From a checkpoint of a small transformer trained on Wikipedia: gated attention, normalized values.
Each number is 50 + 12 x the weight over the matrix's rms, rounded and kept within 0 to 99. Layers, rows and columns count from 0.

# layer 3 attention output, 64x96, rms 0.203, rows 0-63, columns 0-95
33 48 51 54 45 59 58 57 54 54 54 74 34 28 57 52 65 42 59 58 60 68 46 67 56 50 34 57 37 38 61 52 46 35 52 50 27 29 69 51 70 47 55 48 59 69 46 72 59 90 54 38 48 25 40 82 44 52 50 32 40 35 70 54 40 39 51 62 47 55 27 50 52 69 42 62 66 45 48 54 50 44 47 59 42 27 49 58 57 55 51 57 49 51 43 57
22 50 40 52 46 60 58 54 60 51 31 43 59 68 48 57 41 47 30 42 83 50 53 72 32 48 69 50 39 68 39 70 46 55 39 48 41 51 42 40 47 46 49 47 48 44 53 43 58 37 48 62 36 56 52 41 44 43 53 52 46 52 47 45 48 50 46 47 48 68 43 46 53 49 43 44 64 58 58 53 51 66 36 58 42 51 38 35 51 50 62 46 43 45 42 60
38 49 67 65 47 46 68 84 64 47 46 60 50 58 72 50 43 58 42 72 55 24 63 65 42 42 55 58 51 49 51 53 84 44 17 36 23 42 51 51 46 50 48 58 53 70 54 31 51 68 40 47 75 59 50 48 47 46 52 52 49 64 72 66 49 32 39 58 55 57 56 48 76 72 46 53 48 55 44 52 50 50 51 50 44 37 60 40 47 44 39 69 51 46 52 64
54 45 49 54 47 55 45 45 53 46 46 38 56 50 55 58 49 49 39 39 50 38 56 45 51 47 61 51 49 52 56 52 52 38 69 73 45 28 59 39 64 51 46 53 50 55 38 48 52 41 62 34 68 50 44 34 68 39 44 49 41 51 69 44 53 59 31 41 48 45 47 44 59 21 28 49 63 62 38 43 50 55 43 56 47 41 54 55 53 53 55 67 41 50 46 39
52 48 41 32 55 52 58 59 40 52 53 40 52 51 60 56 38 58 42 57 58 43 25 41 45 53 49 62 55 60 44 65 43 53 48 34 39 27 35 48 24 55 04 51 53 39 53 17 45 39 29 26 46 69 68 60 53 77 50 54 68 52 50 77 44 60 40 51 46 48 74 38 46 60 40 51 43 65 52 53 44 44 40 55 51 50 40 30 53 57 57 59 51 55 55 70
44 48 48 52 49 58 29 49 78 46 47 70 52 56 50 45 48 51 31 56 49 40 76 66 36 54 59 59 53 56 51 39 59 36 66 35 31 52 67 53 58 50 61 45 41 50 36 23 37 53 68 52 61 49 45 36 58 50 45 49 67 54 65 33 58 64 21 41 44 41 49 60 50 46 66 61 38 54 32 30 49 63 53 69 44 33 58 54 39 51 50 48 32 46 46 48
52 46 63 64 59 37 63 57 42 47 48 42 55 58 60 57 48 64 49 55 57 36 44 47 43 54 52 48 42 50 49 62 52 59 54 35 49 56 64 58 60 57 55 61 39 61 41 56 57 66 49 53 59 41 49 45 62 46 46 63 54 41 36 35 45 33 38 43 47 65 42 66 47 63 51 44 54 46 50 55 55 48 54 55 59 51 35 43 58 52 60 57 42 53 54 55
44 59 69 39 53 48 63 59 44 57 56 46 35 43 58 59 44 35 47 35 53 42 40 41 58 43 67 43 57 54 63 64 31 28 26 51 54 30 40 59 76 40 28 60 43 41 46 54 55 75 32 48 44 18 51 68 27 30 49 69 21 62 37 45 47 30 52 49 43 53 47 57 58 32 40 39 14 70 35 75 46 57 31 41 57 71 32 37 40 61 66 47 44 60 50 59
29 50 34 33 57 25 53 64 10 51 30 62 57 56 58 67 51 51 43 59 73 41 45 66 51 52 17 47 57 62 62 55 71 33 32 44 38 47 48 61 50 63 40 56 33 67 57 25 57 47 42 35 52 48 48 50 55 74 48 52 41 52 59 69 45 56 49 40 49 52 73 37 53 60 64 55 39 59 63 45 51 45 50 45 35 50 49 40 72 52 52 68 71 51 44 72
55 51 48 40 43 59 42 27 57 51 48 32 57 53 23 35 55 51 52 48 43 68 57 45 52 46 49 48 40 58 42 46 36 69 42 64 45 41 47 27 64 24 52 26 88 49 49 57 47 62 57 68 49 43 57 47 26 29 59 53 49 57 75 39 45 39 51 68 54 47 55 58 56 43 41 39 58 54 45 62 48 43 65 44 54 36 55 45 57 49 38 53 48 51 53 56
41 52 55 74 47 62 56 68 80 49 58 63 40 45 61 34 50 40 61 56 52 47 41 50 54 50 48 59 53 40 56 58 42 49 49 47 50 47 56 53 51 50 40 40 57 50 46 40 58 62 36 41 33 59 44 68 59 78 56 53 29 38 33 34 47 57 47 62 51 39 56 37 54 23 32 33 56 81 50 44 48 69 44 52 46 39 60 44 40 48 46 58 51 52 55 53
27 50 50 69 48 58 48 49 42 54 40 57 41 60 50 58 43 17 42 31 69 45 34 59 52 53 51 41 59 55 56 62 75 32 69 35 75 29 58 61 54 62 47 56 57 68 39 62 27 52 59 16 73 73 46 62 35 44 51 76 77 69 10 36 50 40 62 57 63 32 44 52 33 30 34 52 30 60 52 42 52 48 73 31 50 61 63 46 43 48 60 40 38 31 84 47
70 45 54 44 73 31 35 55 39 49 57 54 35 34 51 63 60 51 65 25 39 53 47 41 61 55 63 43 61 30 60 45 36 44 45 30 71 70 35 46 36 68 71 63 44 31 63 33 42 59 43 52 46 71 34 53 53 56 51 70 22 59 51 57 56 27 47 66 61 34 44 33 26 54 47 30 56 33 59 48 48 59 51 45 62 50 26 39 41 45 66 50 45 57 53 53
31 44 48 39 40 66 65 53 68 49 49 60 58 51 48 35 57 60 45 94 53 64 70 65 46 54 30 54 36 60 40 41 55 28 56 64 37 45 58 46 62 33 65 58 15 64 34 71 54 51 52 56 59 21 50 63 58 57 47 61 30 40 51 62 60 37 46 31 56 47 47 50 56 57 40 68 75 51 52 54 52 57 35 59 42 30 49 51 57 42 65 53 54 58 49 39
59 52 32 34 54 46 34 35 55 54 42 67 56 40 47 60 46 68 41 57 56 56 48 65 35 51 58 50 56 53 36 45 39 65 42 17 57 69 43 58 38 71 59 55 68 35 64 36 52 66 48 60 24 58 53 47 40 58 54 43 63 47 44 47 23 66 42 52 43 40 47 71 43 68 56 52 57 49 45 21 47 40 44 62 38 48 57 63 49 54 50 40 36 52 61 64
61 50 46 47 66 39 44 48 43 49 50 66 47 40 59 67 48 64 50 44 51 44 36 53 50 46 58 52 53 37 61 55 41 45 51 55 42 50 45 55 45 64 36 35 56 45 60 58 56 59 49 53 47 57 43 57 42 36 52 39 49 58 49 39 44 61 65 58 52 58 30 61 39 37 58 40 53 45 47 49 51 40 59 38 61 53 59 59 51 45 68 63 36 40 54 33
40 56 41 29 49 40 59 40 43 53 32 41 65 60 56 53 53 73 32 67 67 49 54 62 19 48 56 45 50 73 32 64 58 38 75 55 43 60 72 52 59 38 65 45 32 69 36 54 23 37 61 43 72 51 52 57 48 77 53 75 67 51 51 58 37 35 43 55 51 33 56 42 75 66 43 66 56 40 55 44 54 45 48 43 64 42 47 50 47 65 39 47 40 62 36 82
49 57 58 65 29 51 60 66 32 54 56 37 42 44 33 57 57 40 55 39 43 52 54 42 62 40 26 50 41 41 55 48 51 41 51 53 30 51 74 62 49 49 36 24 71 55 49 54 36 57 47 41 57 71 48 63 22 47 47 33 68 68 40 39 67 31 62 64 52 61 48 45 41 51 58 34 39 62 77 72 49 67 59 49 59 64 30 28 69 48 46 49 79 47 47 57
64 54 49 44 48 50 50 57 52 52 65 40 46 57 42 38 66 55 57 46 27 49 63 30 54 49 49 55 50 50 47 36 33 50 59 48 52 52 55 51 63 47 49 51 61 32 41 44 34 66 69 48 63 37 51 45 41 39 51 47 70 51 73 61 63 41 42 54 53 67 31 52 46 47 20 68 72 34 40 39 46 57 68 51 55 24 49 58 43 44 47 51 54 56 52 63
57 46 68 57 46 53 70 57 36 48 53 27 47 42 51 64 41 51 56 51 50 46 30 33 58 48 49 52 57 38 49 66 45 32 45 42 40 58 62 63 52 59 46 59 33 37 40 58 51 49 37 49 38 59 44 54 36 36 48 51 39 66 36 66 52 47 38 45 53 22 51 58 57 36 36 63 46 41 50 49 52 52 52 52 63 43 48 51 53 51 47 55 45 51 51 57
67 50 30 39 66 52 25 17 54 48 52 52 55 65 27 46 61 42 44 46 36 46 62 48 49 52 56 44 53 55 45 32 50 42 46 39 35 59 50 45 48 56 63 44 48 41 51 29 63 59 60 63 47 42 40 41 61 46 51 33 38 44 78 41 60 57 27 38 50 42 45 38 58 58 51 63 56 51 30 50 54 74 45 73 43 49 48 38 61 45 56 52 56 62 59 61
50 53 63 51 50 64 61 57 65 50 50 43 47 46 51 57 39 48 40 55 48 48 63 57 56 52 60 61 50 47 59 46 70 28 43 61 33 43 55 40 70 30 46 57 53 68 42 71 41 40 54 45 65 47 59 51 24 37 49 66 64 76 41 72 66 25 48 44 59 67 60 44 66 47 47 57 28 50 55 43 52 57 47 35 64 50 56 57 38 44 59 55 53 51 55 33
56 48 54 53 53 60 29 21 61 51 61 57 40 69 44 43 34 23 50 43 49 34 43 58 53 49 63 43 55 62 42 47 39 40 49 70 32 58 51 37 67 21 55 43 61 51 53 63 70 42 62 79 23 30 44 47 47 43 51 41 47 41 41 26 49 69 61 68 51 46 28 60 67 45 46 67 58 64 63 43 51 55 55 52 60 52 71 59 75 48 50 56 58 34 41 50
50 59 50 56 43 51 55 67 55 59 51 54 38 74 51 52 59 30 60 36 39 23 65 60 44 47 58 50 49 54 49 33 53 49 52 49 39 72 81 53 63 36 77 55 54 54 60 57 46 53 52 65 59 47 33 40 34 53 54 48 44 52 30 27 53 55 42 53 51 27 50 25 58 50 44 54 52 56 52 39 50 62 52 68 31 38 63 28 51 45 43 74 60 48 48 50
50 50 34 38 57 55 39 38 43 49 39 67 61 45 36 51 48 61 39 61 48 55 64 62 53 52 32 39 55 55 49 32 52 39 44 39 49 63 46 57 53 59 37 65 47 43 57 45 45 38 49 49 50 47 59 43 31 52 46 54 60 69 35 70 69 39 37 39 53 30 60 46 60 47 42 66 47 47 61 28 47 53 57 54 61 50 58 35 50 50 65 46 40 41 49 46
56 43 61 57 60 38 65 70 40 43 66 68 38 50 56 35 48 54 65 51 47 49 32 42 55 52 46 49 56 41 48 60 37 72 50 40 20 56 46 17 35 35 63 59 78 38 51 15 63 53 49 71 54 56 48 34 79 66 46 44 57 36 88 29 49 59 48 40 41 68 55 46 41 30 48 51 57 58 46 43 54 63 40 53 38 39 55 38 22 55 58 52 32 64 41 48
35 57 59 53 66 64 56 50 52 52 58 69 33 49 73 58 30 36 35 61 59 41 39 59 60 43 49 40 53 54 67 56 47 62 74 60 50 37 45 46 45 30 34 34 52 46 56 54 36 40 47 39 42 49 51 68 58 66 55 42 79 32 54 57 58 46 62 41 45 30 78 37 63 53 60 65 44 48 59 45 52 48 56 52 62 42 61 57 50 46 39 60 62 45 52 41
60 49 34 63 41 70 40 33 67 48 44 52 71 55 39 47 45 50 35 56 49 52 50 48 39 48 45 51 44 52 38 46 55 51 61 73 68 45 48 37 63 27 57 40 47 53 48 48 40 23 66 53 49 42 48 31 51 33 50 45 58 47 65 51 65 57 46 64 50 51 49 69 63 52 66 53 45 50 52 45 52 53 61 54 42 37 70 54 51 48 30 23 62 47 42 46
64 44 43 66 36 68 36 29 80 41 44 37 69 46 42 53 36 55 48 59 51 59 37 46 41 53 57 53 49 37 42 58 49 31 62 37 11 44 72 71 70 44 51 11 28 24 41 26 41 56 50 65 40 42 32 42 38 41 45 47 68 50 72 35 56 37 40 36 53 32 41 47 81 68 67 44 51 28 63 71 49 49 37 57 40 53 60 59 55 45 40 38 66 49 50 55
65 54 50 42 60 50 57 60 37 50 48 51 43 65 59 47 42 49 47 61 42 37 58 63 48 48 53 52 54 58 45 36 40 63 29 08 50 34 61 66 52 70 40 65 68 67 51 55 64 95 29 35 24 64 45 79 35 60 52 63 64 41 36 57 41 71 52 63 49 45 42 51 57 64 53 43 32 36 37 53 47 29 46 43 63 60 51 61 40 58 56 56 42 54 51 66
68 46 50 47 50 38 54 33 34 48 63 50 40 34 53 61 60 35 76 56 32 69 26 27 60 52 39 52 56 38 60 47 31 53 52 36 52 53 37 36 53 52 43 53 70 24 55 18 57 51 60 58 43 49 41 30 65 38 44 49 46 56 61 24 50 43 24 35 45 51 52 32 36 44 30 48 65 52 56 34 48 67 38 67 56 45 43 30 44 54 51 59 47 62 52 60
42 51 52 17 71 47 49 18 44 57 47 44 53 42 42 45 50 63 38 62 56 70 65 65 44 54 54 31 55 64 47 50 52 48 67 44 27 55 76 58 66 40 52 47 37 48 42 58 36 59 54 49 62 49 38 59 44 53 45 55 63 52 45 46 58 50 35 62 46 53 46 53 56 41 37 64 41 34 35 55 51 48 45 48 46 60 60 33 44 59 54 45 27 47 53 51
42 43 62 59 42 62 28 52 58 50 72 65 18 31 56 47 50 52 60 13 60 65 33 47 67 52 66 72 58 27 56 67 45 35 62 60 26 56 67 56 66 52 40 38 50 38 54 35 41 70 51 49 69 40 41 50 48 50 54 36 49 57 57 30 48 60 35 61 51 47 29 53 50 38 36 46 41 42 26 31 51 53 50 61 34 36 60 52 29 56 44 59 46 59 57 53
47 57 54 86 37 54 57 66 55 56 40 47 66 63 47 57 49 42 32 60 46 28 59 44 41 49 29 48 47 53 51 48 58 58 66 50 53 47 54 45 46 36 54 51 68 53 50 37 28 46 74 35 59 52 60 49 56 50 49 28 78 40 53 58 44 51 48 53 46 36 53 61 27 56 42 59 49 59 53 42 49 38 57 49 41 38 65 62 40 47 67 40 41 47 48 53
55 49 51 46 47 46 50 51 59 50 42 44 64 46 70 58 46 47 48 55 54 50 41 47 39 55 65 54 56 48 45 58 30 40 84 73 56 54 54 43 54 37 49 59 29 33 57 65 46 29 58 51 39 37 38 53 65 31 48 32 35 36 57 62 60 46 42 39 56 53 74 51 45 54 56 36 47 73 54 45 54 53 32 58 59 44 53 63 47 40 50 25 53 73 41 47
50 44 51 54 69 32 50 41 50 44 46 62 55 61 47 54 51 32 56 58 49 49 50 52 48 57 56 43 57 54 66 46 51 71 40 42 44 55 28 37 48 37 52 60 51 33 68 36 51 79 39 52 48 32 38 51 62 42 48 45 51 34 67 37 33 60 71 68 50 50 49 56 44 46 52 34 55 78 47 55 54 41 56 40 67 46 58 55 25 49 36 24 35 51 48 53
31 49 54 37 59 52 69 44 29 52 54 46 45 64 69 63 26 57 25 60 67 42 36 48 47 50 55 38 59 72 35 69 45 83 50 46 86 48 43 57 54 48 42 43 57 58 51 48 57 50 54 59 33 27 71 52 58 70 46 55 64 20 41 48 48 50 37 45 43 49 39 50 43 42 43 68 57 32 51 53 53 37 60 60 60 36 57 57 50 56 42 47 35 46 61 44
41 54 72 66 52 50 79 43 42 50 43 28 58 50 57 60 36 21 51 51 64 54 23 42 50 50 55 54 57 49 55 79 52 66 58 35 62 35 62 68 37 80 63 53 46 51 40 54 47 51 54 40 45 69 46 43 58 44 51 32 68 42 59 49 31 79 61 66 48 29 31 29 41 36 49 46 56 43 48 57 48 41 58 52 59 54 70 71 45 55 45 48 43 41 49 48
57 45 47 27 66 46 28 37 29 42 63 89 33 49 41 53 43 48 51 48 52 41 37 61 59 47 37 42 47 54 52 44 62 32 29 47 47 36 58 45 55 48 75 66 62 65 46 42 53 44 58 45 45 48 55 55 45 59 44 47 41 53 59 66 63 51 58 52 59 44 57 52 56 59 78 35 58 51 38 48 46 48 59 50 55 49 45 60 45 38 46 56 54 46 45 32
32 49 55 55 39 69 53 47 64 47 51 26 51 37 66 62 49 49 47 47 66 63 41 41 56 50 53 67 40 47 45 67 56 42 44 43 28 38 55 61 48 52 40 61 37 44 55 37 41 39 48 44 59 52 45 37 44 47 51 44 71 65 58 72 65 56 40 47 51 44 29 39 45 30 48 58 47 52 50 46 54 50 36 64 69 51 38 26 30 52 48 48 44 68 39 51
36 49 71 67 61 63 80 56 56 46 45 26 50 41 58 52 44 18 52 60 48 54 59 46 69 54 57 64 52 42 70 50 58 58 56 62 43 39 54 61 39 52 15 35 61 57 42 36 45 35 42 43 69 61 74 45 55 60 47 46 66 62 54 52 39 55 58 71 65 39 51 56 43 62 43 43 44 67 47 42 49 32 47 43 28 45 61 40 46 41 65 56 49 55 46 58
52 52 53 49 56 39 58 57 45 53 42 46 47 79 51 48 52 23 62 60 53 33 57 70 55 48 67 43 46 59 53 42 46 40 31 48 62 46 31 37 46 53 66 61 44 51 50 43 61 47 56 62 47 44 54 41 55 41 48 57 22 53 49 50 51 51 62 45 52 51 58 86 45 24 55 66 48 42 51 48 49 33 60 43 39 42 47 39 69 49 46 55 67 44 67 31
66 53 55 47 64 47 32 39 69 52 70 86 35 36 46 46 47 37 65 61 31 53 54 59 69 49 51 60 55 31 77 28 42 54 49 49 66 43 59 51 38 54 54 42 60 52 35 79 67 57 39 52 32 45 60 68 51 47 52 41 52 37 39 65 40 59 60 43 56 63 27 49 52 32 64 49 38 32 39 66 49 37 32 47 48 75 52 44 46 51 40 47 51 58 67 47
25 51 55 43 52 39 49 69 22 55 48 49 29 51 60 61 53 42 57 24 63 34 54 57 71 41 49 56 51 47 71 55 67 71 35 66 70 36 47 67 51 56 51 50 48 70 43 58 49 57 47 49 56 36 66 37 55 49 50 50 50 49 57 46 53 56 53 50 47 67 63 40 78 64 85 58 44 43 56 45 49 49 51 46 77 58 43 46 62 53 38 69 56 37 57 69
58 49 33 45 48 49 29 33 64 50 39 38 50 35 57 66 52 47 48 15 59 62 42 52 43 46 86 62 55 42 47 54 42 70 41 39 65 67 53 70 37 70 40 58 28 36 57 53 58 67 27 43 27 47 40 54 58 48 52 36 41 31 46 56 53 42 38 52 50 59 48 66 42 60 46 45 31 51 45 39 51 51 52 51 44 61 29 41 48 49 50 34 46 52 65 76
39 50 65 72 35 78 65 82 73 51 72 37 27 40 67 37 48 49 59 24 50 44 48 38 67 45 56 51 39 33 62 56 46 33 60 62 79 77 59 58 80 48 55 65 54 61 47 60 53 42 75 55 44 35 54 41 41 41 51 39 44 54 43 81 50 59 56 64 52 37 46 61 37 65 70 29 34 47 51 54 49 36 47 49 57 51 53 43 39 46 70 39 61 51 39 60
59 54 30 31 57 30 53 58 46 51 35 40 61 66 60 42 55 60 58 62 45 35 66 61 39 47 56 54 61 61 55 31 44 38 35 47 58 54 27 41 42 49 35 43 47 57 58 41 61 55 39 46 36 53 49 71 38 65 46 69 24 47 35 45 47 53 70 59 55 32 71 64 59 68 54 46 44 49 54 59 52 35 72 39 52 42 57 68 65 46 32 60 69 43 63 47
53 48 36 60 43 52 33 43 48 51 67 80 41 54 24 35 60 51 68 60 41 59 49 55 64 47 11 63 43 42 53 36 32 75 42 51 53 53 30 34 40 42 45 44 82 49 63 48 65 66 42 58 43 51 51 60 54 63 50 41 45 31 51 23 41 55 48 51 46 68 46 56 52 58 36 50 53 63 52 35 53 40 63 48 35 40 65 53 57 55 38 71 56 46 51 52
62 50 42 59 31 67 47 46 68 51 32 40 60 41 50 61 50 37 48 56 35 60 84 65 46 52 57 60 40 43 46 17 56 51 48 53 68 60 45 54 36 64 50 64 54 53 50 54 33 41 52 35 51 67 57 47 37 41 49 33 61 62 58 82 44 38 56 38 53 49 60 38 38 31 66 32 47 48 53 58 50 60 29 41 47 65 24 36 40 49 56 35 36 58 56 61
47 49 33 51 44 52 35 45 70 50 52 50 47 65 53 37 51 38 58 34 64 46 37 63 40 55 69 50 42 52 47 57 33 54 57 59 49 57 33 56 35 69 22 36 32 30 64 67 63 53 32 47 29 55 37 67 61 47 50 36 43 32 52 53 56 39 50 47 52 63 26 52 38 66 23 35 57 48 51 70 46 59 29 41 69 80 54 75 46 50 48 24 46 46 60 66
57 51 43 64 54 63 40 61 50 49 59 56 45 48 34 25 51 40 57 39 32 61 50 36 73 54 27 46 62 40 61 35 25 50 51 39 54 52 45 46 67 45 45 45 74 40 54 56 52 65 59 57 36 47 50 60 27 37 46 53 59 56 39 46 63 53 42 65 43 39 55 83 46 51 35 56 43 62 38 31 53 39 61 62 45 24 58 51 61 47 78 54 58 49 45 37
52 51 44 73 47 56 71 70 44 52 23 09 80 64 50 42 47 36 45 58 42 50 63 35 53 51 41 43 55 62 47 41 41 51 58 63 38 37 51 61 20 58 41 53 33 41 51 68 42 35 32 33 48 74 43 66 66 62 50 33 51 46 50 69 56 59 61 65 55 25 61 53 49 75 49 62 62 43 70 42 51 56 62 51 74 38 51 78 58 40 29 34 70 49 54 58
85 55 33 55 59 46 36 60 63 55 57 67 54 81 36 38 50 63 44 46 30 18 54 51 29 45 61 45 53 55 29 33 40 51 43 76 30 35 48 39 48 39 32 23 52 38 33 57 59 33 46 57 48 53 64 41 61 40 50 45 43 55 76 68 55 40 49 58 46 70 62 54 58 57 36 61 56 64 40 52 48 37 54 54 41 45 51 36 67 56 34 54 59 48 54 54
57 49 56 41 50 50 49 30 58 49 43 40 61 65 45 52 46 39 45 68 44 47 60 58 39 52 69 40 40 70 38 43 47 53 55 52 39 47 62 54 51 51 30 51 49 53 52 51 52 51 32 38 52 60 47 64 52 57 52 43 60 46 50 59 59 54 45 41 50 51 48 48 60 53 39 59 53 31 53 38 51 50 63 55 57 35 58 70 56 47 33 49 70 46 49 41
45 47 70 64 46 57 63 62 58 44 50 40 48 57 49 44 45 29 57 57 44 41 63 50 68 49 49 57 52 46 62 45 66 57 45 60 73 26 58 54 62 57 51 62 64 63 36 52 58 36 60 48 61 38 71 23 54 33 43 47 57 60 49 44 67 30 39 35 61 60 35 63 35 67 55 32 49 51 44 45 49 65 41 46 58 63 19 49 45 32 83 38 46 52 37 74
34 51 58 33 51 50 69 42 32 49 70 59 40 60 36 25 45 53 65 81 65 62 34 56 64 48 24 49 49 52 42 64 32 52 53 53 70 42 62 64 56 49 33 16 56 46 39 26 47 61 38 39 28 38 66 74 48 83 53 59 39 28 51 51 40 55 64 70 52 63 41 58 57 50 52 51 61 39 69 40 52 43 48 38 41 46 60 71 73 49 40 47 73 44 63 61
47 50 52 52 45 68 49 37 69 48 49 52 51 34 77 61 42 35 48 46 67 65 21 47 46 50 73 50 59 44 50 70 34 71 45 40 50 65 60 62 36 61 78 62 15 30 48 64 52 57 38 63 36 44 45 43 67 58 48 38 39 35 55 60 48 48 35 26 47 37 44 50 56 52 43 57 39 45 69 61 51 64 43 57 28 49 75 49 46 50 57 50 62 59 72 65
34 55 50 25 38 43 55 36 31 55 48 59 40 26 64 57 55 52 60 65 61 66 54 66 70 50 42 49 47 45 62 46 67 50 40 49 43 35 47 45 60 45 58 29 46 58 52 58 58 58 52 57 57 43 44 36 51 36 55 71 56 53 57 26 50 47 49 35 50 64 80 32 34 61 52 34 37 87 45 48 52 40 44 50 40 54 52 32 38 51 57 56 49 56 59 43
43 51 50 38 57 43 51 53 49 48 49 70 40 62 62 57 52 39 56 68 61 28 48 71 47 50 61 47 61 53 50 49 40 72 41 61 55 67 45 56 48 51 52 56 42 37 72 61 58 52 36 48 39 52 40 57 66 63 43 29 40 33 44 59 40 32 53 60 52 48 36 53 46 49 41 71 41 59 48 20 53 49 39 50 37 52 53 45 38 53 47 73 57 52 60 37
60 51 46 53 67 49 37 44 53 51 47 58 51 43 43 58 53 45 54 39 44 56 63 56 54 49 56 47 64 42 60 34 54 36 40 40 71 49 48 75 49 69 35 69 44 49 45 21 47 50 44 36 45 40 62 49 49 64 46 48 54 54 39 61 33 35 70 49 47 53 47 68 58 29 72 32 33 66 36 54 51 40 38 37 77 69 44 56 40 52 73 44 40 58 51 70
40 42 36 30 41 15 70 60 43 56 25 56 70 76 71 33 92 48 70 85 63 52 68 86 30 57 61 44 46 75 33 40 41 68 53 41 50 50 45 51 52 30 68 63 56 24 98 62 46 65 45 42 15 51 00 73 53 44 46 00 48 21 34 50 67 42 73 71 94 60 34 21 24 46 54 62 22 51 10 06 54 32 35 26 75 51 45 38 15 15 79 73 71 99 95 33
37 52 51 48 55 60 52 52 54 55 52 53 46 29 66 58 46 69 39 40 63 62 43 49 45 53 58 37 48 49 50 62 61 45 46 49 61 60 66 84 58 66 34 34 29 54 33 41 41 57 47 40 63 34 73 47 46 66 51 65 49 55 36 52 33 47 61 61 46 67 47 38 55 55 48 24 53 52 55 49 53 50 52 34 65 70 44 64 56 55 44 47 63 40 40 78
76 57 49 39 47 51 41 43 67 56 45 47 54 46 68 57 35 46 45 43 36 29 62 52 48 48 83 57 52 46 53 33 29 64 62 34 56 63 60 28 21 42 78 81 75 36 45 43 48 35 35 54 41 80 48 61 64 71 52 51 45 39 58 66 53 67 47 29 52 65 49 30 38 35 38 55 52 57 30 37 49 40 33 45 30 48 31 27 41 58 62 78 55 59 47 67
58 49 42 29 53 45 55 22 43 47 57 52 55 52 25 30 62 41 67 75 38 70 65 56 57 55 38 48 49 57 53 32 28 68 60 19 70 74 25 37 42 56 43 76 47 10 59 59 43 50 52 60 36 62 37 38 39 02 49 51 71 69 39 71 36 50 52 49 48 31 35 57 34 49 52 33 62 55 47 35 49 62 44 56 39 63 63 59 31 46 74 39 34 48 50 54